{
  "activation": "swiglu",
  "norm_eps": 1e-05,
  "positions": "rope",
  "tie_embeddings": true,
  "lr_mult_up": 0.976,
  "warmup_steps": 149,
  "decay_shape": "linear",
  "doc_mask": false,
  "train_tokens": 501500000,
  "steps": 7653
}
Each number is 128 + 24 x the weight over its row's rms, rounded and kept within 0 to 255. Layers, rows and columns count from 0. Numbers have three digits each. The size before them is the row's rms in percent of the matrix's.

# layer 2 MLP down (transposed), 1280x320, rms 0.0396, rows 859-930, columns 192-255
100:104111130114143149120084130145157104085133152135144114113078130153149085100134153116118177118170117106141148135127092104100127116152177117058134136130146141155101079136128128096136113132119111
095:147077107098141122137118117116112153157107127115073101140092090154120071111124144182115087120093097134138131130165117173093089157156151107131160159147135117149168073099142097155121117137094112
100:154122144126125122114123182156160149136185142119128142099158139129159123146117141121126117138142103156111120131145140119093100160143142131090081193164132124136119092085121105094134121136151177
101:114156180140104092159123118146102103143109133140130153111133130116119125158125118130159122131134143129104165154123141115114121167141135182133160158114129132100102145087137128149161164155135146
098:169110152147165110089116127125122124135117159108093144093163118089122123163180124131132173146133106091118085128146163158073128151117090162113097122128140132151121128132157127129155124139143148
108:167064124104145121134133143118122080129159108136090127083106116142149119111157140133162169126123145113102117099148120146111134120147114136162152147105088073110109155108123123115112096111119090
101:136184139152113093114128067149094125121134141105111135138106144109103130118146129116118160140158169146099089113121091154105104121098176142115132142132163146154105110137074180126124112156118149
098:100151119171147145130126104150090162108108190144119130111130124106144134138162135155123123089100143102121157125141108134158126140085141121134164138119145092138118155144141138101153153135110177
098:103162120120093123145132125124168083142116147088080133099087151129135080095184142121140139109125096104136133120139186155117092180128135131129132095148107107148112113123111117139089185089140126
100:139122133113120135173090144118126157137103125156130153106132133157140145142104167109141142133100154113092119128126160057126167145129108158131120167087130144122133153168109101155148126078106147
108:160117104119125084146133129084136108129085166094095143144123135118156160095110119127087137097159112125135199099127121155125136176109122100118127099139140157116139093097092147134139097132146109
101:131098110142148139139127139122108136152134120122067129091114163123115136136102102120168130127096149101142135133161103140133189106108123161164135168125192151097121151128134143146134170124114124
105:117120153151153124122165120145129122114122117124097142116127123119148107132128127147166126130125144114133097129123157084146125141123179123123140087091061124108103166099121147135139094126121140
096:137143050092114136152119147102130130133106100144149136121102151132148155073071149134103106117080120126108156124141112120089106122112153103119114150131110147141135098162104137138144080172122123
099:118119142121111109096120128115141128116145119109135156099170143153125061160143121100173118144110134139104122118121183107121147160169150176180111143148133168106129178163128133155135108121090173
096:124102106113087106152103131105154157156077081170175112148128127135121142109115094141117147088145102157125095154117113159123177103140132160103115120144060124090112097107136118124146149159129125
095:133123144126152091133132117097148097183118157083157149107112133127103147150121153105115092114140124129139115167142111127113120159137103160106151170160110155103120135114153145133079131093107163
102:139148129080130149141212168109132106175178105130086065125117132139096174093132108131143159166128095125128156150104128118136153103157100168105121116126073142132171143158139128128113100107177081
097:130125136140122143070105154127127129116089119115141153115159154125152167131087113147146150137174095128135118108118117185125159141148148134136145099127137165115146110140101151089161134152136108
103:117127132112148108091139188088093121109132084101094113143125159112092143168125097138115129126124112104084159125171136149113121079149144110138093139098114164135120105086129124130132128120144161
108:124126140120104108126092077122130144112068088114122157118098130108149088129132161122149141126124160082123094129145131120125090162114120090158147114082101126122095143129133119153103133113137087
096:090117139149129155121087151106183118103139165105108138119157145133157110121163099160145139112109102113152155096087140139107092113113101096111160109118123157124142103116145113109100100106131105
101:140127147162115156172117121118149156100121112136118113103136129196155101116113170091149124119126122141143084138122095155106109141132150149169117110162073075106161156120125120122143130154123142
100:134096148179140135130151178116092150085131120097126133139157126107094150146138134142124150172128127117112133100113111109119165154173125131155139143117093105117075111136125128142089132158137140
104:176158089150132110123098092142108089147145138130098095124098110114128097144141080173092139138168087116120153115145089127085081136123137177098101164189103086113141161124172121097131172152137137
099:097119116144108163140143130145162124113100104103143145081100141127182094121107121139149158136158173108100106126122139125138126151108142162144065137157088145101129140106170127091140109170159155
102:108113136139140102137126149123124105104156110114132121125165120142116140141119145158154152148134085098127112101115157125078124121090138115127120080130127162119138128130126136112166139137106145
099:154104112121114101093131129122083130128149108157102110124145135110118119116107115119122084155157114136136167156156132049117179140144104111122110126112077133132109104126118128159146107113110084
098:127109158145101100155097132128136115126142096130141165125112119106161116123133117147123088144153109115130143090087145125116134134108142148138174136115199129110153142150128159147131075132158115
095:088103125129152133153146126105111111119109103113113105134148111162143094090091149155148119140123117114187126117119099120117144087139119089092141184123138097092151128119089125122133120138107122
098:189117113150104125167160083144121109163096135098135151120105117155138112132126096117109149161148143141152121155137151127115129109131136132080185090133151120136132121078152177145145119124163103
104:150133122097117129137140138164122112119126133134159056144103146147090149129127164136125102117118130094153163145143094108097144092123141095127130080102129166100149077155158120164141136165116152
104:160142110165148132145110074117137093141109135141126110132140134149138119144141175099128136158099112171109149130121119148121143117077116098114117132155145164116166131079158120114132120107125108
096:127158123081127109051130152112163135129137140109130128127106138159105166180100106168143159146138129144130141116114133143156117133165115136093074103150090126070162148111114150133119150116118107
094:089114143102135110191114141123120115120179172089133112161108107158133133139119147088134127090159127136141155135159119117118171148152143126140114131108101132119123118118083129109131127167121128
098:121085107127126168146153117115134115150105129095092127168156128132121121146197110122152109116128142143132064176129102146145145133138157171090124147165118140153137095121138098048148176136110132
103:132170169114152140115157143111092105147159131094097166144113113102148120116113162127113117104104145142106163152123152118153172145071127140142113104113131070143169114166156096122128093156111118
104:109128097125097116169116112097129165143121156143133115137168124167105142133135101121123115133094131104114135140136133115130138107093158158130136171112112133132137143119143126112167133118124134
101:145144141143144135132113115149079130128123115105162136108144131085152135110085130118117157125096132165142145128161108155155123090142138118172145166142161081086124103128125118122142125162102143
094:134134136144158146108151143125118160108107165112143103129158173124134143128125141116124149153163131124125144180098137133119167146126120127145135116111149146110078129163158136131157119126166131
102:124099146148100110150110051085141080118157122148192129118159110120146123134129150105104129131136100114113114111099179162123098151141128105116153152117153103128170139121107143153159114099119119
096:101168105162147116124134117109112057133099133100129132137143118143166126115102137097123149093093127155124171087172150123142112110136140097159128131122151138104148151164107088133124141133112128
102:136113131090131100148126100138145083131128127109166130097143162145122151144113097132154111115112140108138175148111115105152121137141097138161108169109131184148125103142136130133129137147152148
099:114115122143097140154131124066118109144166100130149160144127123103116114124145125115160091125100169140130111101103095133110095140080125112168132150126092095150140135131115097112134090095136133
098:135204116098116128104152135142138129129108180119123121116167102117159114127115130184167067112089114133090124138126132159173143137148163159118124118150130147097129131117107184132126128154136122
098:143168147123160126110093102145130105104141134142141116121173094093177115086130197116114126133128132092143128154119138103111136136117074125173117120169137135153125148109153142158117178131127143
101:126113146112127137084092117124130161159152099138129114121132147135142128158128150106181119151143085150117146110131072167138155123159142114143161129094145130142145173143114101166082125151124151
103:137141140091144109150121145115115127140115117128111164134130157126140114189133147109152118113170150151146121147150117129146156133111119135188142124105072108125109132118083104109142135125096136
099:138134168142121133141160193123137113146099118066140159151168126141138139159125121138122122127111120100138138148131172131112177151182157121129115085123089136126117113152157113155096130116125140
107:146165130111101144114136115135137094156099158154117150177101157117093103109132140146132123143124133162151119141154098139119116123130149135129110155121137113110181138130115155179135084133136137
101:129135107108134122117086126135093146129107130140132107148132128071089111125119115150123133104142184162141130123142130141130156126141154127137146182129122191118103129103116173092141139101092124
095:121100084103130124165070150121119140106140102112154125157152146144115142129104139136131106108158123119117106111114127070124124113158159099159102175127128145106084177133111129136130130099121198
098:140132136167113147108151134142133151120138099152167127157112167138101129146133162093129125133146145165081087193105155153110137176104139106134110150096146113111149106136121135136112065136124152
100:062164112117123106144149126127134128173117125110131092081109120118143127170124150164066145106097125138118092155112120141086088120081155096154095131162111132128121168095114148147107128109157158
094:123130068111085085110128139126165150117142113130148117141170137145122115095141138115121109157137134163081101086140174109108123082113133134149130137151178189098166148116107110165106125138132115
103:157130135088157154136130153158105145115128099132140185100142122085155119110117108138088153134158132098108128124173163119140107129130159107110093154148112138128148104158184156175136131150145126
095:154123127162138154113123126114115172092103101095100144135119130115124120115116124098119113121130146154154142152192107121150136163165099143095154168129076099101117098144119115154146106147126171
098:139085119084141096150142149082191174126134149102139058124124130138154136132088121093099130085101163155133119147153080137152093098094114132098110149122128135131126137163134125093087129115142055
101:144145156109129121142116120129099156174167143120110114083097159209134132125176108107182124126145159121160119132133098111130152120172134197142101132135138160146140112114133136114148130140136150
096:128136127117130120110116177146108091150083106136156133156129103145119120128102125104129098118132099075105102132112110133159084159167124153103136180078117091144099123172132136113159136122125151
102:090090138124132123121137133096152123146094150136095109117154117088173130114112137097087113116137144106158143141106143141122125137130165111110139114108152101131096119129153085139103141117113155
101:096085099112118122099103140145099135130146139149123156066113125095107150150124171143141118154076158130122153156099128113103188130118133122144098130118173138188164120135112150073134138126136118
097:149105180161144097118125137092097082120128149124122117163120111174140083111152127145125136160119108120092123129175112107127118087111097144135097102073149127136172161129132091117145118136160096
098:137162084155139166114103154122132115128138145142153131140134151158104110125160134125114120094083092134131107122127119119122105132106106126120116161082154133110098122092084154128125107130126139
101:142198129172108145125151118109114146194167103124151111119130112111175163147157115139132152128092083102096140153135136146131163176139108132080111106152133133106130131121139133109136100082116132
098:147097138120117146110094133104120165132131059133132124093118134107133094146170125066102113117081122150079126153129124104155173157113096110153092166134154107115149178139147150117164125127138114
105:143100147133145142092112144117127140134151132103094117130103114121118134099124140112146154133156134119146112113133169143153089160108132089094143131100165118122110106133072085126087167122152126
105:135140128078129145066122117151133142140141123170138169108105120146129112136170147129106102162132128148152153132119106102134075126139130087141133113144150132118116136152156133149098103122140147
100:070126153111111139111131179152087126153131114136162135109149148135088138108144148121127134116172147160081140122167131114199172067160152136090121084112120113129096100125105117130092140129126129
098:112144096143157144155080141111119123090154145138133154134117132180151140165107161090126083133176104102120118117088125130103096113120084095117170159118176119156132116134110116089141138120130092
092:157129137133100168153100123118138145095115121146110144156125144138106109136096146137137099125121159124122108126121111132161134125116120145168162109138127098157138135103068125147132134091093149
100:101142092141113166118155115107126118098095150137110110141141124139163109126115139157102128171108153141147171102093175167147088113098118125129173080130122141155127062132155142128106141140102080
# layer 2 MLP gate, 1280x320, rms 0.0396, rows 860-930, columns 192-255
103:149108127127134128156094167134122145123137111102128146101134132105110095107131183114103114141125103176154105156156107152121101170190128131098171111175127133112136151132137130185166140114098152
091:128130154157110138102077133108159093140149106118104149122146125095144080147119158150142064159133084183138105179126097147099114144136135131087093160129124107140143122112118141120145125117167133
106:176143181117122128112171174168131149142130139123143136108152107128120126068140138114154105151134143143160154119150171131123136100169154120098112135115105142127168124110174163150127083146151143
103:095106141092148132146162131123114105159162097125119134106132093152145152140160121158108130114170141144138137157118116118138125147112109146128125170118121131138094128121100120118078108127162136
104:130107097162129129107166112169112110110164082099147122124136120130167174097128124118129133103120127106163120106097163155103105152118069133130133130139140100071130125120115154105099126158130169
103:101089117125094136091161079154108124084130166115150106122108115120065129146158108127165159156116143156129145175107150197122099181115128144145148103129128153153138141127072148104136120110136154
105:142144145134094140144106114122159159086157108117118137160101107103127184118126117119154140126092130152086125131148108124132148145108141154130146120147106170127138136129117125134132120108095093
096:117134141149144085100086193166157158159121104119132095104146123126110166136106105140173107119129096164110123158147114171144159123165102114113110125082147141153156113160153120157121150127138127
097:106152156128113077132126173112081115126134128118158144090108117116165137128121110115112132181153127103130143097128111132119103139096133111118111111084147155160131111124132122096151132100132161
105:158141156105127088154175143131108124118106066092156138184089126162125102144128148129111151132095148123152158115105143123115121181125111135144134142131140128118109156154133179124120147136113094
102:111101129117163140132160092117132136151082116093107068130096129110121148152087107107100138116135181124127111117122152093159107115148118104109156149112112101112115108131146090142181161136107105
102:113162137146119170171144140147145122121120130178145163148134097132121163122176159151179146187130073134133127177133089116131113118116124146113112110133074091142104107141163121148155119114131109
105:134092140163176121093165131144087138145121119170126097148130125128128140149103130133148109142159127118148148148142103164091142096106118118162069099120118142164127144143156118150129122136088116
093:148162178090082137149134137125106120140076153103168124136110134134115116130153137151194136126141104099172089156141093136140142115089118147153099102190125141135120186076084144132147115148141105
095:121115122133118141148144121102120134060130158156119092101172121121134116107157121137131159142112128160112098123153157143162089117142155158109162139105115134169147083053113110120133140161135133
091:138133109151166177135146094144118113077115124148122117101137127109145104071106081089195159120163129142127128144117102104111132111144131147113146083122144099110160140143131132102145153140143108
101:111169131128129157112092101099113089152193149144097135094154120093124135107118127144105127128093097077150156126147109103108075157152119166126103111110102108143197124133145108171137101112150092
097:112109133139103136088148161133102112123134122125113138159162104174073119128182107117133137111135152124158131123104095120169104143118105132107155139118178097132157120118100104103116137173107154
102:125149151138145132122169147104128182187108130110155101128139140116137128105114169112107151126117126149125099099081180087159161134104100151117115116161111118148145121144103134151108105100108126
105:129151138140140133136117133154078107183125155183130123141125141126135133121144123141103123125107138112160145135121124124126065143108076128129089103176132161109158112163084148161143078112111102
101:117107147136077137152150171131126094103120110111120129140158154110083139097132133129134123128116145110149149167150142133164168113106146094098128135128084124154134118140130123133116153161145147
103:133113166123119138139123159177113086134150147112171100201161164128130130133104106087184096155138086121139118117147074123139138146120108137128102091149083080125122170126147153145179099130147125
099:104107133131155112168152084145151143108114134120184116130146100102123144135133151110137155145136140119149137101109112141151148143123103131141121131099134135096079134143130127146124168128125141
103:180173139138094118062164129118111135113140142107168104102132168114127135144150141102105118172165149143113100147090153121184123140131120109125138111119150122140138165131140074113114127143169099
103:101137151152131160117112130114127124133146117115139164136095170112152123135171102121154152123098172136115137166127112125149128152137137141126098186120112181139142142075088162103130107137143105
096:099094128138109123118085130129107119124129119125124111098102158157122138078138139140091113111115153116179140113153126110152126112090153141132124158142128122136130127210131137124131139090130123
102:130126160140137098135117144122102146127139110120057172122087137131137072137138104137090106119180169088097122111144144147138143125141114128106137131176095127098116129077138158171119159093094131
097:110165171163132119144160171124096111079126137131123131118132132112138132099112120131112155130137107106134128080102127068086113100116144097125135106095051130135147144150095107146141141139136145
094:138084179134096110151134170130136137137129160164099103098167139149166170138138128151088154097121130123133120084123112130169133124116196100167103114128128119107109121164125138125141104151122104
103:115107136138134116110133150153168106157159156095139155158127106143112159132140110126139163141127154117138154089109174118081119146149096107120133108134100159108104116144136145153107096160146098
098:161132101125118118109110107121093088148139120184162138161149138140138151116169117086086126158136129181097115117115154123146099140151131121134129126166117142111127129177113139132083120150139163
100:127150089157136170162135100156084135142130113149140151153146130124111115144093121123144101150062085142159132166109113142150136163142147160131138094119171127118146122135155100120103176159154136
098:099127125110129135140118117145147157112161124135116182093114109151112104124103133118136130123154161100128133139105129150115159119132145129102152181116124104169118073087142093111101123146117070
097:146138099137081108115148127133131142093096128119106112119117161112114136143140120120128144147154124145113084133125171141122168112159130137148140125125159097138130100114127143150106108157146138
102:127184188140148101122097114161136160083146144155150129123112134093124149108149170152146167145129101146110115148108177130194166148111134128168122080173108166147162125118151108134140126132146123
101:151151102163118091107136131150102157115117130104142090083144140131107143114131150138110132167151113119165163122140127116137151108124153125099100149132103148134135140121114116116145134131147149
103:109144154093099171136116168147139148149154141096148090142127144111123087113086124107137103145104161165134137115081126101124125081133125116154147159116086128136154146130146174112166086123108143
102:121107108127159126124107148127149119096110107128150165133170141140141154139081084168133134110137080114124119103111126165130092140179111126096103141177125113123128126150167145148140176128165118
094:108133170135183134111095128154145123106112177128150140129148122109104130162121144122139168127179118063114194113179161098107109147133080110115113117108150127113155161118133072102141138128112123
099:110155159158104121131066131136124131156149121115119144140161145155139133071124154135143149139135128083132119151112132126119102128126119085096143145134142114134113164137155135154143144120114087
095:124098123126093105127180134123108141135082138098122129149098152105125138135140112138104082131130105113152121088120121090112127124119146107118138142152156147171113117126125145151146113126166131
101:135123109125138163137119108149116129183086128133134112162068105141125128128113097123107161100134100156104130103139154150138112100115131106103161123145132115111109107149088141107149092132132150
102:129161181115152113114138118144077128113172123123136167141066155126144149121122152168135155116126103093150095134080101114088138135128136098140104144148128120111128109134142133106147079093098153
101:138121141150192167120139151163087097109148146123141117152100128122131146124144143156088084099164108143102141112111099119127113180136139151114075148094172155147120114118132125158109117137127128
096:175102136117128118163107110137133133114135095170125107105098131142173122113090141170107142183120134094098098111095122115129102160094109163151087129150135135139113149077138111131111128119144120
095:131155113157127157147093140130111137141104165057132136117129144117128127142100156126137134099202163115129137145146138170178120137182118080143114077128113126090143113126128137159115161113140122
100:119155110158118123131143152114100120113120126128148175124125170148146163158119131116144121112104149125152078181181134113153102104131095148122127118112149132200140133121152124130123087135180122
100:118128159107166120109129133133144120124111138096096137127200150158134126134140141169108114084141132095122167168096120121111153160126140096083154077091126148120171108101091123096114160100130149
091:122070127128147113159120159070126117111159105134136144123127136176115156126108095132153141120127133119111152122129113140129138113088142123096126126155151170162075097116165100124088180111183092
103:145108123121121141154166131077135151137132133135144103137137148117109130095124099133088142125147120145099132156131136076130094150129099123115103106135134134122137128117166144132137139159103101
093:118116107106134113122173082111178091149130131090143126153097143116159131156126150116113118109120125136135133171125140158135166124188129117101145131122120104126166121114093081142136098099133103
098:096159146099139113167145097108130154098160141129110159104120124157131142078103124145146118128124161161087135113148141148158138145139154141093145169120161142097101152136124114097111178108088137
108:123144152115174136162173142124115121173147168129107133118161107089114091140101113129116100119160082157161122068183083122115104145122080132102090072112117100092100129086145100145103128151127127
106:110134135152099145154157110121109113148115086172100126134140125136094142143088102093121164126133143114077154108149138144181121146116105074106125158075098120131102152100165098106137122120128128
100:125173133121119110125101137088122127117124091123105180134166092141138099141131131146147119161111111126135167167132173157099100115077148120176137140147144153093111121091123176102144118138100142
093:068130115167148123185164165124136150090121170149128080151103108100195156136149107102150202130134129137122144108154129153145137144089145138168108126127140135142129086125146108158126134106130148
097:111114115119115160133150112149143102118119164146125115134107079100168183169138107140130151081092147138129106108134136159143130107144159127139147097125135167096140144113068149133126103098106092
102:146100116106089104116117121159148184163120131124149146111130143122087127119097098137125140162118144130103147095069100127119165133127122143103087105117127150133110110096162114129133175107113115
096:133130120158083090151116121151115172086097126118117059134174147137119156145131128110103149094093180100144129129172144155129105097111090109127125127129101112116127144153169083115136107090146119
098:145136147123099095131070108128168149121150076129096085110126158142144156099110173115116120106116176173119116116116122148158141119138166105170197099125133068123109139144099106108132125150114124
100:165153149152177085176094145100114122155102102135170106102153140124136142137088124124109149113152141159086116128163172134102099143117113164127102138121117121130153159183113141139144125163140100
096:094133127135120092125098109141149137151119088138125153137184119111110153076116103136141117125156125135121093110111144143162171169119116114121139113137133157099110102116070115176085132151115133
103:129150130102171126132130142151109160078175136180133104153120110104099110108140101119132155115107141076133136151095121150134106119142089122143149133118096128097146152093087136089087092083141130
100:138137128138145103123121112101135165143147132140160182136123126088119163129167160110083173109111152138182150099101127102114127154099115099100139137127145129088123155148143128148140126177159128
104:130148146130096140140126118078130077120120072145136145113102139128105156139126144105142140151175154163115160138131117075111131122085100144109113168125124118098125167124106150144115141140124139
100:148104171132141095112122092085102156113108114118066082133106150085124151113100129111124063077145089131124088143142136178158105114080133125111140130124175136111154177138126118148168111135153146
100:146131155163155130156116136139169134117099183140122130123114140124149136125136119099126070141125133135146127098147117124146156099158137166133157121153144127168090125144080117130165144159133093
098:131079080155149107164102124124115121174133106099134101082149140084130158167116154110164126164126124138135138149118116175144112141160099129130105109088120155142131132139110102080106136127137091
096:126132183107110166153147143107126150131137181164095180138156108114106111125122125083113130146140163155147161137135112137120121083178110087128131114110140124163106144128118100115145155114146099
085:202104157128096121133136113104114148118149167163121102185151113111134126146134092104092123088124142118163087129125120139096127087135096132128132131146098099134063147136109144129148116102140083
100:142131103070142140150119147118140135132095131133117178110173087114149151128099125135143142081137113140147115141147096134140118117124126155123076083144107122146120110121084142142111144086095106
# layer 2 MLP up, 1280x320, rms 0.0396, rows 860-930, columns 192-255
099:148103113158101128138155134104096128155125118150096100096103157110136188107138178101096132113132149100124139100144117133147155143133152097121114134200092161149136143134090094147142130154120163
099:158159090155134080115150140172130131132084086120136140112133169162101141148132104100124087140129108141139145145111127124102133130183184152108102120134090077097123140141137129114138158150119142
103:105113116151107120102140131093120124130152121145104120118140133107126130168128144131133084131108126120146138167127104154125138178128117160137120112137106140130104126113098149157131134128097126
102:104119149145127137175136147143106150129110117074127121112113139111120141140118097143157146122133138081151108103172132111108082123122154111143123128113138137147116130087201168133136101136118098
109:151083117134124093132090162085135087130132099127121173097116105132119098130155161166113150128176140134131095125133085114089128153117090186152142139133151093117113139108131129155110128169118103
099:084158128160135112121096124107143153142117152161077121166128178079165130154117131125112162143174117138167132104124124138092155099125135128126117140147158126182139147095159142107141102117090127
101:139156128126112097093080140137150102104111119130141096151100125110135112118100126171112175120152131126134116159174108132131145162108142120092129126159123143136099126135118154102087169146111162
096:141100106149120141164115135116108123120146108125156109125149146140119142121147149173147183117105141189112147146204150114145115097146143124086126127122146139136132110139160123137115084107154109
095:135106145124144136117175170116158140101151109107089127130183176122115152104139101148167130160133123146103118139198127127139128112149081142122135084144127128125111170146107148102158153112123107
107:174120140136139125132126147104113106171092131109132149146146150113153133111135117149107131101121132123131150107137133113087151178075137115144089091168116161121156131146073135148119116144126142
104:125108102091158147129091127113131138161132086160124162138115132154140177079105137157128117077102118093112093109149059115121159106112131126116160158128132185098123131165126157106126141111102089
104:097137154135180114159138130111133111169103074153088155126149120117100125143128164121168157124140130098114132146136122123134128065105133095086133093104163149145087127108165106107159170130176086
103:135169151157119117115112129115118118070099118087165126134139149120081125082096113108120125166128148138118125088143117151157119143084139170104171168118114125125130121142102141130130152126129123
105:173087150127170140147111125048148143134135100166143096141158138152098165132142133097094151082137150134164129114140143129159126129105168101139122096140124165159141148144127118115127143112116117
092:116122163152138165116128175136128172109173157098076152125146155161176135146122165142156096116128139145072177096126132119112132133091162119102118125143141117152121171150151182166156145122131097
098:096132143096158130135135115135150157129119091154170088136132118128113099110156150146141139154089107083091138121148101149113080108129126109200093095182156132136132138191149158136101092140149110
099:105105132110135132147166085126157120143167154150090114120143108162100138144123131147149112152076136178126091170094117147159153140147156131129144079092164133118184093139158124140110092128120147
101:122143111076181079109088132114139168121102167103115187130142146147107094125144149142083121114143131129119134129169079116110104136136125182108117103066098073163126122146091095088115148112090153
101:136112158109129113149138135094125123119095105144095156082136149116111144163152136137074095124201142147122114117136121128115136108172106111158115144085125139115132144143112153127134100156102097
115:101145133116122131124148115142123161137116118140127121126080142094165134117139128088099127092113147070100152100137133163130079155097087123122134136084112108142136100107151084169129108134144091
099:109144096140111139144148097127126128136076123119086114107144123162100175127114118100067151142118127123089124127139118102091130119135142101118076133086092131150128126138101144122154165154152132
103:161139122098139137129147107156084121131092163121143166110066136138114108158097116156100137142141126164140170147166116146165111087175129077148180138127104162116128095104147100155092124081128098
099:104136157140096132105152110169104104107155151143124135142137144137134134119114100092126117131109077133151137127154102155141155100118096100099142127153151154184128147130128153131120091112119132
102:141149115102175113155121160166135087154140123132099136142151149117133100123158141113157102152148115118104140147132142135171102169129115116093141122139085114119094172122145154091140157104148132
102:092156110156145137080130175148150133150122113095116115107133152083141074074086160137131091082157139131142139122157111189144164121129115139113128117129124091132105103088140151160119134099143141
102:143130149122157101160173160127149108100125106084111094139103130106136135108138128119163148150115145131133091165159139105120147084103124169134139166154151144150118153191086121107169131144116150
097:106102096139146126119137114106118129134144170092183154090166113122079112113130133112150083129077125167142157111126092123140117164147146143125128158154123117139115128136113109146162096155160117
100:128112123129050098139120148120150122131104101125167144142138164083131140133154131103085124100150150135098145130076143147150104142088133139136118103116109134146089153143100136090114125158178083
095:115109142138088158113096142132143121120101125141124126136106105130135161162112098147115101105131112120137129124169112126111154108135142119119163116125085152108118142169122138121150056144108105
103:190125135133131133121132129114126117157111155115115173139150131107112155173152133150115127101112172126148075149151118109166157139114123089142103144056126122108114154100153124112139100103126105
106:109128147139126163149079100143129099147123100087115136128151129111125169136136136142052096101134150138134126149142120105079149153111142104144122097108132151152158151135166144144135168182171106
104:141134097129138111119084111110087107100132111136094109122080148153177113128147132120111151146119111103121101122139123138127173106087138145138099121092177111128110143146092084122094122098097101
100:153125128099135154128120139167178125138161161135119117162145113162110148150121181111148110128117144134162139123104120144127162098132163119107104130122162105190136127117157125132109138160150117
096:111166106111120138120159134108121131117108163139119133168105133125181180156132119150115137073140162120115090126128193123138153101161115131080153104140164112094159129109118142125138154121079121
097:117162135123112119153103176150180125110095125165113163142165128146129134147060161190122119145166137128146124142182169108131116119158070132143151135126091118127106133121138166138093141112113108
104:122130135142170113125153136107112144119125073094142117161152134121131145115095100185108122111148114110144144156141128107134129174091159110128132118111139092149145157157117087113127119155104129
104:126126107130115156139095116138134149183131067183109085075150107129112134132108107117146125149176139134111133159122145126112168154079136085139154096086158116133112139155106139101096146133129110
099:120134135137130109116130180121107134099130114110124159160150156142188110150119093114126117144118126123111107127101131124163104139147139115170109111140113116135137097180125121154115112110154146
098:120089127135143122138080173123162106149134132114132178124093104119130141154130077187115090133112132101122125173129103125113140132116190117084118128110129113139135088090114154123146110106087081
097:115141145124136145130143132117102148144144166160117138112134131168092133152161092117130140128084133121066144148124142151138087144135141109160160096150139086154145158130135142142126126136080122
096:111073113138125184129149127131150141115100135091115087156102159119105122111131107164132130116157162162108158133102134139095171119102120118125143117087092158136145111109142160162158103134111139
103:140142140146148131116100094120111138145123115125172094147075092144127102080099125119098135099121108138120174093119096168113092123146114115158170197084131110085145144119116147182094105146164113
096:139123139166136114105136144150126158135138142059125121179105136115164106141123115123136151087133128115141147144118061170087149120151112126150136125120102129138138120146123139161062127138120123
099:129160102099171134140103146115135144141143163113132131132094104160116123093143116112149090076099133101160048132112090117108131120109112085158129161114124181089163176130130142143122144107145096
096:134140165141094140196086156167137116156133107151117118090151129127118109154144096116144138149119169135110123106150164104137160141108115113101134126147112143133131124114104143120108117091148127
093:135129109155145120125090147098148151146136098092122099113141106098143154112163104060146123141147116096134148113134084100173105114146143113094124128089147141123155131126105159109099135079125172
103:119132149120086116137167130089112143156147077103108162133167131137131105126165129102153138157129159148155139152158142149098106115059073134119092167080101135139144151111096154103122133162093108
097:115133134071082157131138154087173093141121152149120102105158095129156159119163150114135136117127143075140093119175137111181158117113131163126138085172150139123133149149089149132096162102102144
109:134177134113125069147165169135124125155067139149110140159134134145091088157159147119111126114120109127156143094132100144103140147120125116115083136103137121093155141093110161152155109138101110
101:096101147143121136150121129099104139145114102126124185082135081111122086120184136149128120137146140119146104118105137125063113139143131146080174136112120086132122123143156116127144095061084118
097:158137110114138154122173111120089134147117109065143130141080124116130113151159156090123141101136139117112151137155103114086139120137162109123167111096129127159101142145159134153168127117130071
096:114180130124128129107122107117103151135123122126115116122152132121155136109162151131133107128109122112145191125112119111141150134131111132142121099066118104147105126106135154125159103114113083
099:121168131128151124147110114089120130126137097094118074134098159116106125135121113121107134140120114199132117096123126108139098171169129130124143117107121150055095118128130132098136144125096174
097:114137154164124084157170116118135119152116123115128156125165116153085092135142116130131134122118130154101161133132129136110135130138036133115139132101099119099097162120166116141128131139163156
104:169154153072109138104153136079165157126114140166099132140136092106111100101131142106119124181156129134115135110166193139135152123154121117119087150092084118115127127155132119154138129132155142
096:166153090151147141144164131114134147157131102118152126110151106128172103139161136102116121088157141153113130137185133106134157126079137147122126147149124118105124125107128123136136146083126163
097:082120144140094121068123123111126174109101110168136112097143118112149109118119161128126098153101119130146146169136133112175086136152105107131161098143166097121141144117128121156068110122100169
101:123156141140119120103106146188163145095145136139127111144116148139098130121135096193148086142154111078086077112113120095154107173169129088148127151150134148170152150100125118115149127170130135
100:117128098143110138154152122147131141145175134129142111137129092121132119159154141125148136174125196118112148106164133124152102112122107134126110153130126083179106116152141146125138085152158110
101:099086131122135102141114148111152146086107139123111116168157114112150075095153094112119090104120147143088081162124134105144105115104145105106147085118141095113095069136181094121124143076096168
101:091071103149140143103127111139116166108153158152127109136130142128108133159123114172168107132058138068100130107121148122106131113109115142146111127128131155126127148124110108135157109100171131
096:134097122149120115148121119101096125067094127128122122137098124092124135160112181126124100132118129160155161145102139133110112161079141149109096150113161150129097139110130138129136161145105167
099:142131117135184134138162123136116120112126082113128114118123088135158169103146143112069103130120155113140128129132119148077102117108130141106137092149128111153111142172131099087138121098109138
101:149143098105153111106127159143160087111090139136126148147155104104135154178113131072133102077164128117085195114112089122095140141146121161154092154162146141173140128131115118129121143133130132
100:134106085094152140137142145086102108164137107130100092108148133109141115174132117138123167171145173089119100137131137136087165084148096155137161127116138176134183111161150100130177100145106121
104:108129156132206142115051104131172161110160153134084137180141129149112140113132075136148083131124116169092130113121153146150115167118117094101134140136174132145126143142124119131129105149171130
105:132125145110146128120150147129142132104150141120128126120099082100142110121140144104157137107152127142110132144098164097161113107157168105160170124173122135125091134152148095136093112108148128
097:157129139124176108142095113154094120159095131149118105135118093132139176095094100110168130059153122103116128136097149111115103126166104152156114122161147131119132136151069091142113137143154159
099:118183129163128105157140139098105114108139121126118165100143141157131131169160157086128129170157102145101181070121110102125127123149071114154128090088168169100145090114165174132149122098109127
088:116097132095152139162121135096096129152136141123151091115151117144159162101148156128083112125121092144149073123174106110112133107168133179139139163153172149158156135117071129134117122107115153
098:080135112100125128096133122144123135126142118107124132148086147122118115133152131126135115074129130119086146138176139148164148133124182111079148122172140139136145120141103128117171148125148110